Part of a small language model's weights.
Size: width 96, 3 heads of 32, 3.57M parameters.
Training: a variant of Muon for these matrices, 106M tokens, 6889 steps.
Each number is 128 + 32 x the weight over its row's rms, rounded and kept within 0 to 255. Layers, rows and columns count from 0. Numbers have three digits each. The size before them is the row's rms in percent of the matrix's.

# layer 6 MLP down (transposed), 256x96, rms 0.084, rows 49-97, columns 0-95
095:107138159100126139119163126149190064212133128173172085113127111154117168167183148135111093095181141125097121188168126089110149186146121117125178172108132144148193122138145136086038110125132122114147139149115149128133069113110136135103093119100138096087131047144100136108073138106100119074
087:164101166115149146143132159087148127195111143185132058135113147175096154117148159100105118074123117130189093077138175126185138122119141077102120146144082156140128171080144101145140159124154162106096118163121127120164113161175118154034096161144164180136199130164110130094087180163112124156
087:198107128100149165160153120082122126081116089113094104073117150151141149096145075153112149156184119123134043112164085117164119130130070171071192119156093179118104079104102124157154132136162153123123125151157161147127107104130148084110104157137125141124106163183148138096211139111114141045
080:132096174121064111131116167140066146143146156138114069196123121103130103127113111178075127076116097144115080096121143144127140138125129112119135155137111149063134182231126086129122183145143160140110122133127098087083101140138136164150133115138123115189086122109055053148104097071124110081
104:176150087098112105156122100123163149120083145145148116121159144122164121161153152132130189193118133116135125104137090103077158068127108161133091115157103125185118092113158120142158134090166066162188071063154136109107087056154168152139161085116202165141163155172166115094150123178115097130
135:127112183113099156167125076135150110113118068173172139102159132165135160171149091215100160143062088151138127101116078150125110126133110116104119103121083164138148112115108126128171112107136117108133062083161169067126127135099120148138118172050184101181079150149147078108103109173143077103
086:117175180128167145091126065068166155130116128102106159183148134137175180173145141160092114142099118122143140152089111117091172126104141147198157129111086127148130041149153155103143119135102142116094142205107125122169138145134178148144144172062092130057147105114152134101109102166186158086
103:162139117135119143146101102102120095099143178098065085111178184120143120127147182137083145130212116142152112133132156097097165065094180123184155120107150105147141195180153174104177185145130153172173098156152116103134121110191107135121166149135154148140074145167141080111171121119114108176
115:080070148101192085108146124128141146112102153105149147148170105146127154146122144085182167166119109102120097086142121148156100119109150121116169114163086140130173054192120118094083121118106097121118076119060152141139148191044153128110138195163108142129109119110164148095162129199121078099
100:174119106089154164111092145103127131155165104097070157139195097079090135114185122147119133119103093092095118131118097126213144113157102121153119144144178144100168202145140110166109209147069121176121109112070112145151134102128112105156082066160090146109165122139146100174179087118108113111
102:155121119122089171177173143117176108095167086117126156191100127087074160104090134142096175110098165147135127121079167169136105084048099084148213117158136133157101237090123168151085146169131120123102115135108131167096130149169111158153107130135138098161122108136126122113117105161159092131
101:150127108139099105108096173095105127112159098113104100114108180131159072113163128121087182119136152177082113114133108192158204156061125164105129133147103114154101093141119074111117090119111192101104121067111201151165130170163147140130091152157115143148108156174083071151098156151069166145
095:156111138116118128105045111142185083144131157152157135197079140172082127129085149140115147097133167146161127136125100071051094124171157116151163170136181096142115159132099121140148048115119109098132132170133036135169149149133184142113170112160154131116103118102197175158140123152135115127
087:109140102091084100101116132123106152105145036122133117176134090129092104115164085111116106162156086150160103111138107191101173175134183106070116206168132078161124109083093138191114141094147120075087091095115120069092106109144108150122187160112140131135172110100142096166112134163160132100
104:135182059132128162130112186127139079062140099174144180145120135157165162126109161059174188105072199133189114105062110093114125148100113149146146101130113155106103110114105145168142096147098097173174115119100158123156075095152139087173154073127117114141171128170136120148097147120119160126
100:082119197155114140143171141152174134110106122133126135075174119184144068138130095128095120098129138111119107141129166146135092142131199132149116068079158152122127123099117122131140077162156099123185140077157181161093143155150073080100195154128144086177139130066131165117096118201105110072
102:126099150159041138133126165054187129162159084117175121213133085127126129112172117146112174134110068132112090145108120119081123103086129122155099126128084113121098088111110099182184115120152106084130147117169129149103200124199154077080135158113145127100174105108102149129124117067136118123
103:144088111119148084106144120123137150129125126079112154185137117114149156136135158124048124139155089049077116078153117075136157110154147125171129092099118086088161086177112120151082188164090098133116109115108116067078113189118101132178151146209132109172079188159130125153143158120130108127
102:127129126087098173095113142090134124139152134076118123171151117165155136118124184161139143156105165154056116091126130067147098151080120113112151082102093153124105112135022095102131121160146165195113095120095038098078158183144155142114123147164110129125118167142174120130192151122116093170
101:144085097091112097166164138105134133124085095166112126157167081138137167108169127067095176132157147157128161144132148164189146148129139135097145112088157139074092195101141155112113133136119060158149183132116101105185137084174159124184126143078078120105142148216101134104112114131050132135
119:123098111123155124120107102155124181184108091161132129111122094042093113158110104103082133067158127119159131175129156151129138171159137151205085150103116116106125113090164129118095161078131132148177104151167161206088081105152179106103116151113123087166072123155141094134193177134151117179
086:149127129068116088135170137072128127101138101158133068130124129113071193116173122147199096117159093071131105148093124170125076116119160183152140157115088090191117161124108162114129171149165146094110126174170157133068167074167104181160117113136140057087136133108154090104121151092132132135
104:173177180115147153184143069105074134112081116134127152148119141108173111140131122125155125173069135090120113091155071182149124106171113140191133098124097124131120117163204136163154206169180073125095156138104138129164113122126120148101104136178186153182162091155146096114168146154139133169
091:083138082122201156206134124088137102135167127151081119151058149154149095109122164113198113150171137149085097143127096128160143115124117093121127126178081153173135109190088143153094136153094027139129140093110140112166091137125099078089124111148187156124103134137141184091120107101103120110
093:111142143148073178122094134074107141122171134156126134143143104140132157159164114166148132121108141130159097177058143169089170114046116098153182197138151128115128101092131162152156130128163113169088208117165124151031153106090111087159121148141106149135058106087090109126125100132166111119
093:088078138113122125122095166147180142135142081101073099055151084104117172095139111131098139141128184111100187135194042117145170141150117158157142114159145151135115118116075121094131096102141142070185120164177163128139127050133117152107160115169076071130074102159126138157141101135109125123
097:132130165094146146129118119095164141101168101118161131077133098168084150140159087188105101180152200168151144155121123139183098127116097093166119108147104122097156135170114131122153180159095181128168121103113080132134136205112151171105057136121179104064093110088126085116104206162101122123
098:137113163142101106178159162173128075130073107051163099155158113119137132134164022189089138162144106146133108168116087152167089116100056111096104089119112112195137135125176140153126149122141130096159119094153163105096143101165097141166092128081142160115124148126184157104156109190121132124
102:158112104130102101162119177063145151093108058137099100126139084149116121122121107169146147148140217085112131138119151093140045134148160135138069153137085119134121111099090119138091107145198156111118189105195132149125113139130090194162169062135066141121128176139104134093146113135111157085
089:109065111109079131122097121170179106095180119113080160123127129175138102113133138169160089179102098128165154174183139161038124099134147086144150100146119123104087103093103138122097133149049115081130152141115156123165087147135076151077141165133172090126108118076061176118105134151150145170
101:163090069132135160082121130078127156126143126107080144099189147155185124141132130080187130109097197173189117185116132143083101125102132172133135182174135146114118189127102121140139108096155075095091107102138090162093145120099170138093115178126082175110101137204127121155174155127158129154
086:145109127145145177127219150145100103196112119107129103131160134157099129075122154117137114143093159180133118116115093107063104103117138127162177144146168127116136130116156147123192083167090115137164157164105165161068107220161120168072142140177100097154182120139078159141077116129157148092
084:113111146155169055114126091144155110166108090132159148088154102118116143135134118051122119079136049105117120076135115122171160150096080127155116095168092133061131091108141127062107101105130068123144136098150108161177145143106149154058113154048103137135167181125106115131146116185175158119
116:119183150053145123155139144105145181101106148080134140171107145125163105126165158151064136158061096200177118154081165072136137087135150103163109097114083136105117143167129165119195136159156101112163133130142096113046140096103141174118165087110148135160115175117148132131096098109115118192
111:091102113148097118160128134200137137114135148147127198089101148061106100146146115115075083087107105171106136141148135162133165175146142133109122133151120175102165170079140128106156129071092155147163144088100112153107121143049139104182128064177151161138074108159086160099106057116143114186
108:097144099166141107155130141117177153123157091151062162157165142090160149089106113147194083043111108116087129183176105138084068085160139085105136142140140123101113118141111110147138175160091124158111151116118061130179096134122100130138133153101141098097187099043145171116094098120125123070
100:123132122114143177131171077131132132157123113105094182074142130123117075090123090138113147140101173091156107124175169102214103098125141203169155124122076174049126124108130110105128115113108129146142088096171141153110163132168143155090086130162106148184092090192140108118063089143184137143
114:174185140130151190088146103130165113100085126121049157189147065103147105126126170139099091096127170112152112127117085120071097130111100131173170147145134136113149130117194138117133135166134131086158147195093176115146127194066156133122075138154124109205143131143111107113102105077127165160
095:156096092159101123089126129167143068054109055103120127069113137100133110047143098130151118155153165153108146118123125115126129153113074088171100090160142147153100153158124080139085195123116160182140072119132107087223125152087114127122100109115100084137124148096161175140104159157097145105
090:125180134152032167157130108119087162112083105118106064130088147150157113133165119137113074098114107108150134111111110087106169091180091099187165192104118094130148136050155104117123130143112137133156099056135154058102100174152145112146178112156151151121124155146135156100133179126108135190
104:136118169082158176136146165165092116063126175128125128178170090156062111151125117132116192093154066167139153123085138143145107139127145086094135130095106114075094155095135118100165148089159160187136089114107102103119177135097116107127183103151144125092095145052108106081133073125142138201
110:167082086021129118086160129116185107123135126112129122113096161111138164141134117104133169159116192153091109118148147138170099130105131088122151155068149160177153100194142103134133102140193112110160130109099156108089150139176128091146149140173066129128153089211167136123149166163080159147
095:188151190093111104100127121089174115178129105096101159133129110098109120142135107120083134162127126141088161092197076091150141092159135158138099099117115104116187157160128140162120118197084134125150218143153113147108168186092102122143103149095046161125122161113124094136121067131066121165
101:135140165150117134147114111164091138118150100113113108131095097126110117169044203105105153127103117186118065169172128106088164169131084110089170116076124132138099091135125133140114139116118085110125110145109098072092116082047127092126168141144042150196184172123127141113163150102141111081
092:119129135186159180145063159134206073099133107145112099159153114072083134100135180114174101065097155169107133108091158129138129089148152105177134116177157137160161127135181126117116139154105120111080109163175087139127137102095185141132087102120172135180173133131142091088059142117080124098
102:154129087119190168088087092136126069127075173094122135121140147206151116142130080124113108178144161161083117113147136114138121170120093160112097121168091154136113132036114105134158102134191120136087117157123179106125157180117141110146193121062171136110145131083065116125098176158159153114
094:146209139127128119063163148126160125076109118071145173111167143108165148152174134080107113148188153131075075135121132131159161089073100123097178198112149121072148103115122118113117112119146129172118131101129158130145136104130040107090123130060152128071126116108201112122147145103146109080
108:146098124111093117164152130100158129038124202117104078092131070094166097119101136114188123121078166133112121161088142114145144187144147131082148150134115144133129200108127105180203135156093108104111095157097082146116146181129098119112132095132080182142106106127168220135110131133156142112
116:109099133107098102118152071111104142094118134109146083126086145107127112116100156138115106181172162140195075150114153182127104102155075099058113182149170121098094166146118122204125100156075124116119127152097099186115148081090157132154133152099165082114095111155188140156181130055088126135
# layer 6 MLP gate, 256x96, rms 0.0835, rows 50-97, columns 0-95
089:118099134147083084154118096188087156094180175139107129041124091104124091140110096156139071152124185074129170151128072125113115120141125154113131128154175165149124124173168101134097170135163081168118124091140141133074149080101113168156154127157117045111102156124161086101161150163150069131
089:114141095157164160091160170138137156180088177155160134193187138131113138133136162129131073128090128118122162139117127124099157168101123104155070076090188083111156110186125102110174114141132128188095144100117178082111187057115071098130123104154128083125116077187123139115136132156144071129
084:106127130157165136145123144163141137124171149109046084150137064177127125101153152144125102051118183081100160158137075067190090111081114124164101126108163097085170091173157071125115137150136147128142192140117187128120146116170119091155097164131105136140111153104161101163072155119093086115
099:083134163179118104116048112071144077165174127160173155133090110127117155081135178144191100133098100113167119126133125086133111156125088121149121103162164146181112154077146161159063164114107111161128127141125038151115061133149123150154180139187125137093147169133121103132168102103121119176
098:191115125133176116089055133154113124105159181121095094102105104065145108143174210099169107101147119076089170140142156103095122121115119168122133142131113121111135171156152121132125135079124145164146154156106062130118154091142152136102089103211095136100183082156138116107122193073170107095
093:167114150113144128062102106110103166091107133141142128136112174190154140174155081172132196071101099142156117109179146139167156143121175115119156171068124163120103133108170169129140139134099142113135181159159066155193112133072138119164150168101145132169135042203097138138106150137128123134
110:185154114146151119121108145123117116099152166091128104126177142081103128167169188132103104092161117088158134174176146110168157167091107146188153142124125111147108190153163131096168147127174121121131126170124109150091152067174076157138185079108137203144075149158135074150179107064137149120
110:126102068089133107098110086047122128131128132142118102089143165153098163120136170090155138117173086078151120089112136140160091119194140160148076143119155082140087069136133113090132090098125129035107057133058072087114142113066165142100150139126141124168121123159157168102110154125115140104
105:137110219119131103118125142169113154116128182090177127120120117101132116167131154121131118110069160139175139136115120204126147162077151175095161114047133119179118130100137105104095137151158136105167145132122144094138119115092204121082114211143114090191071156173128152135188155148159126108
111:085158097103158171129083121156205146060162101154140140097158109158143146105157122162145139151129102091150173162116143159174151091128147087129135131108172099184112099158094149067056138166115152055125120069138151096127125136123146154070146118121115160214139156177144131100112126071140111105
095:112123136112113132116126071149178123168115153111133187158137094100133212154091174129131074140114091106182118119120120098152056158136128093104171159168147118129133096100142167173185201161127117114140089178098064146106103159115112104123132176143145096121056091099197162123160118141161146120
099:119080110162113083103120079121055149098140088075039123118142103146126102183085140154083130113116091166120125119054141138129107120134136142196087116094152118155126113168141141152150124128158174161131143082125167084125148057133105103136101149118104183178146162064112071100130087108166121097
085:099111145144095199094136140154128083177116150130108170235159121087158151135078138138093137085145124142115148128150123101163126132170106075176122177144168101118141056172157115102086175118157152141169124106135142149131158147137137133042084143114126165136138092137091075184074160143105127126
103:147163079184157146140121095124144096070129138176134134149148148131094120170097121112103150138080126158170134133104109135115073119167160125174109136061089142085104081163208128132121118132109145079153162101156131082060090159132073129171121117116122189189134126150101087100164135070135088067
091:118146090118161066110149162098110087078109127186195081140100120059121147116078140153143129107118121138154126148155096138162127130156094108115168099152093196164125178116126147173130147117123172101074105085058081094050087092161120105136146164125140161113100108158175127122144168124155180159
107:151159085038169153085111086139116135126098094122118090098077146152145139156166169065145116118160137122109158089098144160178160145114138172126150125146143162109158192136091159143046187090178127107188138136114105140133145087100116149182118089126073121152125121131102081127122188169153105094
112:189109126124154134151088090206161076090131170122204122145125173110117140126143105144100117117177152147153128144120147154130060124093111110114234123118125094141111123126092097135090100109080102139161096141178152180127079116052074156096130082123125150133100073155100127160127144101099153152
104:140144143128145097105114040142110128032155102127071151130092172133075155158115115113158062108106169110135118113189075105062120114144142096121132126080132092118147135140151137166156141152144105092040115125094122155127090090116061143202105135149157099116111151131186121098103158101127125123
100:136118125120144126111117140130133132108104121092076118119177067174130190133112111135135079041153109093070136081124137076098118068083134139099128112090093174082119164132147196188135143160182124100151165151151110110195142134140138101142065108100143141151119064129138104172075121085099109153
100:116114211123152114115123119137144174214134104141116127081131064051154166139204121124170137096170132155132125122093122168091082129072065161116136162174178071158142135146116111179147131168120112167155119128127124175168135097123163122155091100142113084163177152140123136158178122124161138114
089:126129139165085127110114155198146132125141174108091173125144155126151114146085136058117142164105113146060121153148118083103167105176151143116122145070160119118162073106109113078049132088141070169069179167095141138146165133171106091103085077145103106140149156188126143090124159153155137166
103:130174155147169172132121092151112141100105080157078129074114119136175145115172143136160171154103060169118115114085112166134145064157132143152118078086062156127130091132167142124166175125162061110090165167111165168128128123115128108145200121147169168167147150137143093063148123175170104152
097:161121162104086131082100153192137151089101186042127146134199064126184178152136138151088126101118119140097144170113087136113102090156094097124132120118161121125084098141180133099129128068164161111182139125150115119155102081061080153063126121115084132140187111121134109100123160110126089132
101:150135094158191084140131141111126088173080138161093128214136138150117178111135076137177144039123126131132098104157132099152145108141170156172097115127106184112154097135131167128093143109127099152126100138124166128150127124219081161151164086152179203162132121128141137191105099145131172120
096:144075151144114103148143136111183154118107132164140120160121101159089126102134144091086129139082108114211114138142167078178127136109084131135141126069136106192135171148121117076201104119095135132162171150203156109089151100083071105111115135123122084164068131102095152151194137096081161107
097:107134108166147132077129169180111097117087158166147110164172110131116091107118229067143129063154123112149109168141102117094140098098118206152170118113172079119188129087118086118090130139135100136122152116123142118115141104152129115189182107161132120132139111167083153129132097062150076064
100:096053112137129149103093113145130143125137126121096116152116110165138171091098201119156062146148130082138177114156122125107095118131155148148097147119096070111092065162143114165092125115171121055095185147104099181150134130099102124144135093203116160053164069056102134129123114113137164126
103:131117076114079080097104164127158164125154161167116159136131150128120085085122130098154123202126184093102124137157099068097140114138137146114100100135121172140113097152094072075093132106153063186112160102138138118129123153139124209138141061171109059148136214148135160128107102128149177120
088:192103135118140165112139136175133140110144093080122153164158128172146098151106159129110113112113105120088168053096173058128148128119135067119148116123115120118095115072108129121219109133122133091218134120095107176123130188128134106080114122141082089083202113140091190151160150111125146115
098:120115134105129190087109090116153089124175170200140109110139120097148088110164115159107145140083188101114121170132180166187154101150144180134123153148131149109102207089103152133065122091193124164104148136120111170155117075078122147141088124174165115110127125102169152112190150190112117151
095:182109124085110118086102056162168144110112101114108142088142119106134108108120129135130138106124095061169140079158127180146149149143146158084106174074095178160115147128164123151102145129149116129026124106114093145095198073114213147145093115158162142093096103124150071126164115131090099113
088:153118083106096130109071154107150092121150203138151138154141184135128120190167158112125131194106202152124140183107146075136084119148084096097104119163154118180135126114075157139184111104211099157136109152115161121071133129119120144152119087135103103099151122130170148177175128101164193133
109:183104142136160103133105117122082128159084117151115153200117141158130083098174112112162133063125130132174124131118138142145147139168186146104142141138096083095118158217110174090087164124117113125167137118165144131128119091110118054120070111149069152061109092144146111151203122091184164105
108:140122145150146086116144143198134136196088171165116193134121114165115139103121155136120100081065134161116112178069130109108182138143110134149101145121170140138145113095221103090096134105114077154088145132098166087189147125117178095123132144216120133126085137174146147108109170151160089138
115:106157094163140141141132131133166162156151099153070196122162107119189194095127175112198115071114038117076134154141101141109074103140148098084127156151160124135139098106150071155162142212128151123148143093105076157151096142163081117122133155097134076110152118082119161137109115123138106117
108:136152156101125086125141127168163165113113143094061147118196073143128180111076074139118114103153108083094094124175138114122185102115089110183098153125163163124110099128103113146140116100098133163159151121189092202167158091125081113078108077134109174111122100155109145095042124106129102106
104:163118133171131159118113071134158106124115137103089122124114179105067104165104174146086059154066139096147104091124105124159074147156082107162093071141168172112158102105161106122139133212124133156167127112137123149131083163118107106074058103130115088121047087115132145140191137155142116120
087:101162103125095143105170110194151140146155174141141168115127111166199147140131148133102179196099152129066116168096165180135102093117131124123140116157135064134153096113167134085116116140054146128173114129116107168120104139119172075125093115108121135068149107110151132155186067170188115064
093:090155147127084065091106180103092149151068133115070128194146180139105129154085118121135095117138155120105126140122209121144125127134077167163103146102134132145141077081137115121092143187131169201191112104136174094135181119144060101097155078141137126186166136125134159137106101117141155100
106:120168101166126079107128127072168106169154128145095056124093125115139211111141114127117118039086143126126101103139123111127142085106120152167094180122149137131157128156151173176093140179088074148092196123155126106060106095172122180111148162104151122170147110158169125103126191144104130107
127:105125136180157066103081108051127107139133165122084132147114106122148208109144154145157094042150109090165117186146131094122080161084168143162093194107142148083132096134189143120139114137082124148122155186137075144115139110130128167117134100180157102114144132074140168105075125112163121144
095:156117127102134114169108145099115072139105115126152151108154152176192074120133140153155091127174106074126155126118141167079111134120131094171086129103143080104117131076156122167140077183163075105127082090140119105165134078124168071102208135155136150168154078159177107192088106162158103142
103:130163166101109097102107058135113123122111126164128135125118144115135122173081129125084157171098056204106156107161110159079076160178112160146149109158124088172070157149143107140167153151115151100179079133106102073043081127099135086142159140115088173152160173138156138111179119135119156114
097:101112135156100114069148097122128118142092131157099123081096148108146164121119152133124156183132130138114197130166056111115135136118124116025082126156074129213127129145173131106124115130173105166076113127084132099054085125136099133165172126167052106108139183131151114114128118099182139142
102:141126097149133170163082178136128162176145116106160135102130133114160155182128188164124173144137190107159136198141059089131096152164140169116123141087143161130136112150146097094111083137050122135166105076138153091143117146111160204096085087084119139130185079146113095142110114102131081086
093:150115139140164098119110099054132088056118132156087176079110186120168108130190161107153132114165102151139103182115067162122159173160173104079127161091168093134163092107136114125175108114140149091112131115113102090130118093150095143092157144085124094112139177155160087146074103077141165071
108:137129130168084135152162107142091136030113139077051128073126117118169120086090206141133104152073134070110119126121136074137160147114153120047145152136120170153121137099131139149141195148116139087123147155115129130150150187096139127154094113109073160149114170086102159130131199147143117097
116:125128164069112150201107099127153116118053093120081098105175148139118131136147088143112143146114156142179071149153121142167135107152123154184218092143118071109119172127073111119123052096090133147188142110147118149164150088125110113080156164115137130148065107187104149130101104139092161140
# layer 6 MLP up, 256x96, rms 0.0855, rows 50-97, columns 0-95
088:145113144180134136134113103123111096114196179180122134107144145124167132122162120062128144150118104098145114151137072193122137142149156154074123100169085190109163090122151132090162142126172128115092116104097136072119115133165082089160141120159116160092143120025154062098203127156108156164
087:155072151108064084147109074175123082067107076075117135081095100110167126101155089130146158132218130132146151186108077148104087112160104176112133188173082148158167148150131124149177135126146112079113112174111103138109070142084128121154121107120132145069147143079124114119159131147142149117
086:094079131142150060113155169089114215094121085129126123104142088071103153102149116142141139112166140083136178165160120137115168130101124155146134126130120147122152170127081183113123186128102116150185107095097151188130103128171075095161136197127140131133182117120175170102222146139132158126
106:121138108159123089108086111049149131104124137227142106106092160127132130079188131135203163145091093108155106148152124095084105144121154144114119121157113141159096171091153165171099166110125022140119110115154124131115105085139111172181147124185139133111168154127140102086188100160102117138
133:135116144126118143187127089144145110121155084166176156075139134138135135182140105218105126131101110119154126102119084158122090128137084099104131080111081169127160117134109116128176120110119140125134067061136204058134124139135118156153129168061177110177063168138168087086122107153131080097
092:137114119160204118079112136104127127124125128169107132141122118166109185145176060154177120102098120149128136079167113115107120115120186139137132173072079161127068133106171149108102134161081129094127159088159114134189108173120096144147163131148178148172178056181116140146102202167102147155
096:081095110154122068113173155118118158149138105192163124159056100144120150088059108145132085119093143060141138122116131119144080160137132142124108112164095112110127092098099109146076102155095124112136166132096164118153122180078168132094100209122109101114201123100115135157049102116135188146
111:099121082142148134100090185074113177143102088168147106162173130198164122125172161167168109120150061149115104182134211108125137120116143170198112132115126149127144113131139153101127158124136152113188095111105098143157171153166150113080152176128120116131143104097079149119112120206128194087
101:088136085146150147135179118095180113157166121122128098139126123122165143090093066102111136105194145123076165163154145066162099074186110062090118140190121149125148125174083150186132104128163200147102103142164079149114143132174091165132169049130136141101125116108112121121114108100115118171
104:134100112125131220122103102117179076081153103113202137155127105113138148153173169149143148156136160127163140155094124193167117063128116098093195179145154098169127101117125134112049109115150154105131127107115134148115114127099197125082050145075115120111106111138107066078151146130142147138
098:165149170141123178144133073161176098147091161139176150128163095129156189149101167159096070145113087096178094088160126105123078168121116128111160137188116116118161079070140182166175194106162125116139129151112109142119138164132102112098170184116167107094079084101158164118132128121185139156
095:114115140098097138204074072183196102163124170143152133145073207138076104137140146105087131095047128182180116120154178081095094165176161133107136152116119117098110161140158124104111114065125100139155136141131043111120132139139152134131131122138111121153095106101175158121115128162092110144
093:119117138095050164176147143124133113131116087171149198195131124100148114130110134115101112079164094128135131162151123149159103103195197069075091193164164059175107104100117112126120172103169132103107089109123151051126137132147159154112135169089134128144154136171114130141119188141109122101
099:141168082144124166148121100070179110154115092159147166153146131108120120164143117078142055070107075163101118072101175114146095117076129121110120117068121110104130060123144093152113127114093109100144205159174110103179148172104117130130068132151174143136129108101070104098117103110060090135
107:191140100084166120112104145131094086161177164163184102139091132068133158117138113126144160136138151134136137113139098128112152160147057140133149151162074131153099167146137157138123158098145135152053133182088086125110115131104159147164062071151119173050110113147139099106142151053177171171
100:156119091094168152111113107140144112112093072131163097096108129118085120094124099088110116101229077103072133084107137152098125115139126173124163162175128112064150100123131082131086142136107128130165159172122102142120118114126122174208151066104117078163155063140085164119116196103116089119
100:107100162132121129132128134229121063164118167103145117153086122136114155096098116129086167147130125145186178137132096095102102147096117138118159082118115084166102171121091062130132128102013144166135126104129162116109097146094106221132134108062112103148114142118117104119072105107132102144
108:134072148130122131152146196126129130167087167108200109126192131066123133138132117133087200163192136133141157163125195126178135133139078176119128139135145138106133127146116151072092092118127087161166124153180169112126158144143105079064100083098113150077155082139068098122148090162117147120
097:123142128133111162159146144136097142180128153183167141093129182095199092099174071127113133137143127135190080115136130141122113169191102122174142190155113088095165084144110045049114114137128128110136121129146121182071104180150171142134154135129101120102133068095126184096160150146162117135
117:092084119111176134112093135115113183190103067142137140164106083102051138134124126102117151065151152136160141138127150118118125182119120145210103156127133135104151104098161107140093168105148119138186127155127104179082114109111205087078117136077096094136118124182127108138213169124170108132
093:193158098083123175173159143073138070115143052155140139124193119104150153112181090136149082135147051112080116126107158142105052115115093112143150168160085080137153141096111128121158116152168175137144114118099172149069112158157157112156127155069113082129119086146111078129146116149142117119
099:110082117125149102149075104145136081139153139096076104113131077148182150174139172134131112114111123147117172180150086175090124128129129124167084163186153121193164113164188179130120099171166115108161061103163142149166124088120096067108106097154149143084172116153142089112143172193110117161
093:115084140072145074122128153152126158118133090156108122146158070110155148048149147104190142136175119146061123175163128074177140099123167136117166061148153086135165124113066102197138111155119122116112105106115124170146138088081061108107128108106117071075126135110083165116140174156126141146
093:121090106135139110111123133142123046122108143078127103165093138164080109147097095111110161096173149091137113135198072098163167165138137147164111077124194139114129133173105084099105087086122091161180165135085127145090090096104093074129178079136121147145125103182085151101136146087139100193
094:143122072081138150161111123209078138151093066085147102151112138122132112129121121103140133126165108130104130143160172175089123144146092100094129158157105152078121117107133110232142117097132081108097072054108098115168143065122163102133155114150136186107154139130141084084071129120138068099
099:103129128107159147142175086113176137163172106165188104077097109127104203165139057201113098067163164078184144106116117122201119125132072110130144166143114141139142112091101160155135138141139158126115132162151087123160139176146134173142119159112140103113050098115134109080118131102068137159
096:135097104175122115084120132136131110147086104124130091144154095116196196068154157138114062137121112082170119107165044128161126102112073195110121123163141096170106107165109113137131144129150154119133178090132177139035117129156112203100144120069129123148112099104187143148117157140142142099
100:115134138141097143203122123045134050141101093128115114121118110110141120146141183210134078112111133106122103119140149160107122144153195123135125215144133129082155110155110194152094107117186120086180148100155154187123171151089122140116164108121175134141149103137081090091136128133170099079
093:122178135187114150156161124134163084092143109145099214168134138153110157090150140176158143159085112124126132160165098124148159149135152056088171142085181109123123122061084104122166163179060126085140143089149104129183095173103092147105116126077109142086140118149115129130121150177069106154
102:146140135100087091082131099104113143153151104074092118139104140110150131132156158097156169156186157147137154179119139182096110142097116158109144184131155126180100132162138087146099084118221145191112118151092115148109104044088141102120091048145074102114166122103140122123165159092172150094
091:105130107098116101094133151151147182081105151146160129168138064087086172150131059141125168156177105110099144190159139121161136063176036194132119137146132116216123108139143138149075150091112082103083117141160161126131143115132110119155132124164148109148167151170142122086158154144140144181
086:146108109118165086077083141151214123125096150158162117157163142091083161143170132122114092136094167154171175159125147164175131152118104144164090125153114221135105120134118132100119125132126073200133110073088156099086140105122142104174118096123136120128129157124209135154182119084189154154
118:132156119149137120130103107113212171095109169104097154169106149158130094106126194159072119109062141175154156152090113116096099146156130100155109095127099130124078128210160189103105150114145109124157164125165141109088094096057159129136104051108130173128119113143163124173164143060121127156
102:111123048195144074110150134166133148173147136185166168099119184112094107095131122096150081153098119125152107141175118143152172125150130124168123139116112201091143092100101095094143090157081059191155108145134143119168139178172105142165127120157168109099123112173157146128065076159161121134
091:130129089211163094105114155128151143132129098126088164176121112087141149135112120068201133067116105118128096170156152119154124117167117171133175095107150118161157109130098089064120056186087113139127177105121129141214089077182089150117070111087137132145145131148141127094097116127106146104
099:162133097121124150129139146119069152117135091164133148180133178191096132142082057163112125107085147117156153076125185073099109100140124139150153129141120182064141140152097138126139074044111118148145142171131170102196133200151085136118120190136128157114112158117139103091116069156166141144
114:126136143135125183118125086119182193097081166079127134118093083076161142113047141140116129112119089176167156139109099153149137114123112104161111119137095195129085127125168141165128173112082156113153201168155124134141122179118150099131104098170116167160144112173038163190100141115105112107
097:104089117187151098137106105140145126073111090122109117120084135123059146116137112127135120076143140102128093115167168091089140171115125101157119093130162189160133167188110122161132204114121140121111128155161107083182163136157115162126126126126180131159120113099128232136057215164121157139
091:125177125125098139092139139146060100104086100136094135205151157119128095135100111099193173085149110112125112155165105107088212092160138132151164218146150091128123157103180069099119147164095148124156146092112128169150115142191141065139125110117085145124150152122156129147098148077146155083
097:152127108058103081152157108113180147113126126152099124118188183068101141126114163123117165102128110155149089111125116119141107117088122116147116085118142206147087096114075041149171115137090091121130118108080142127048077102178111161181118141082177139121137130078127162106175151096087134118
104:126120143195154168175120072129146182147139150120112086164175166120123145148114130164139081108168058076109162146111096129119118174127164127112106137151157106117112088060180113147129091063130133157165141107153090077116147129116131203083063084157143121111069133138084163161162130106171110106
096:149127150136127088106167102097184138116139097161032096119143099121106130136160147099148168194088144112112191111152134097080144133130157186095118077121082143093080155167104092134135126100089099121083152129120119151137169139129121169175123093105098169103095152052102101071131054140106149163
101:123107096144123136179149179116118103145129095118181091118152127163120109087161099151166089071147174054129076122098176094177122111088116123144148121116128092092181088129092093140077105130154118144084169121160157132197137122183139201111165165113178087120123063136112104160061121144144130133
096:168069138067141077153142121128070136127155110107113125097175174074091112124113066141154159152157133150149148166115173118173159123119083124120118143171176192071122113080103173178130134093106124096171108143123160150102121109109093133072130164097119133078117132153168115091184106094178059110
101:128093122109115112092131082116127082162117176133151092152141192182085084117171050129129100137156128174062124114179217105119141134156073114132102153144122165169141133101115116080153093126189101137121113191170141095146120156169114088159192140145159115167139133128097142120111188110124162150
092:135158199097087151101088121091148131105091111109098104083141099141123138086149097140137167152148111103118130125127155161087075125151141075169134129071124127121112147180165145082074118140119166138093094053186139093189129099081176130047145088173107121146129116132121148155108078198129159160
102:143128096139069135121167119079057119072106154120094082131127155092146122105121150114165121161131189082120144173093114117123125183142138117137097168157105141151112208141123136109227163104162157146118114185137157083190138173094101123114142148133092165148127177103147145144101119156200163091
124:128106128104114069062123106078162116139137139133151104117035180056105140092120142107130108171206142105145118106084129142083133156146098121081098144149140123103073097107117124178128112113116116105100124173100107117094131085085131118142119076135102075056159123140153158152201176156154103091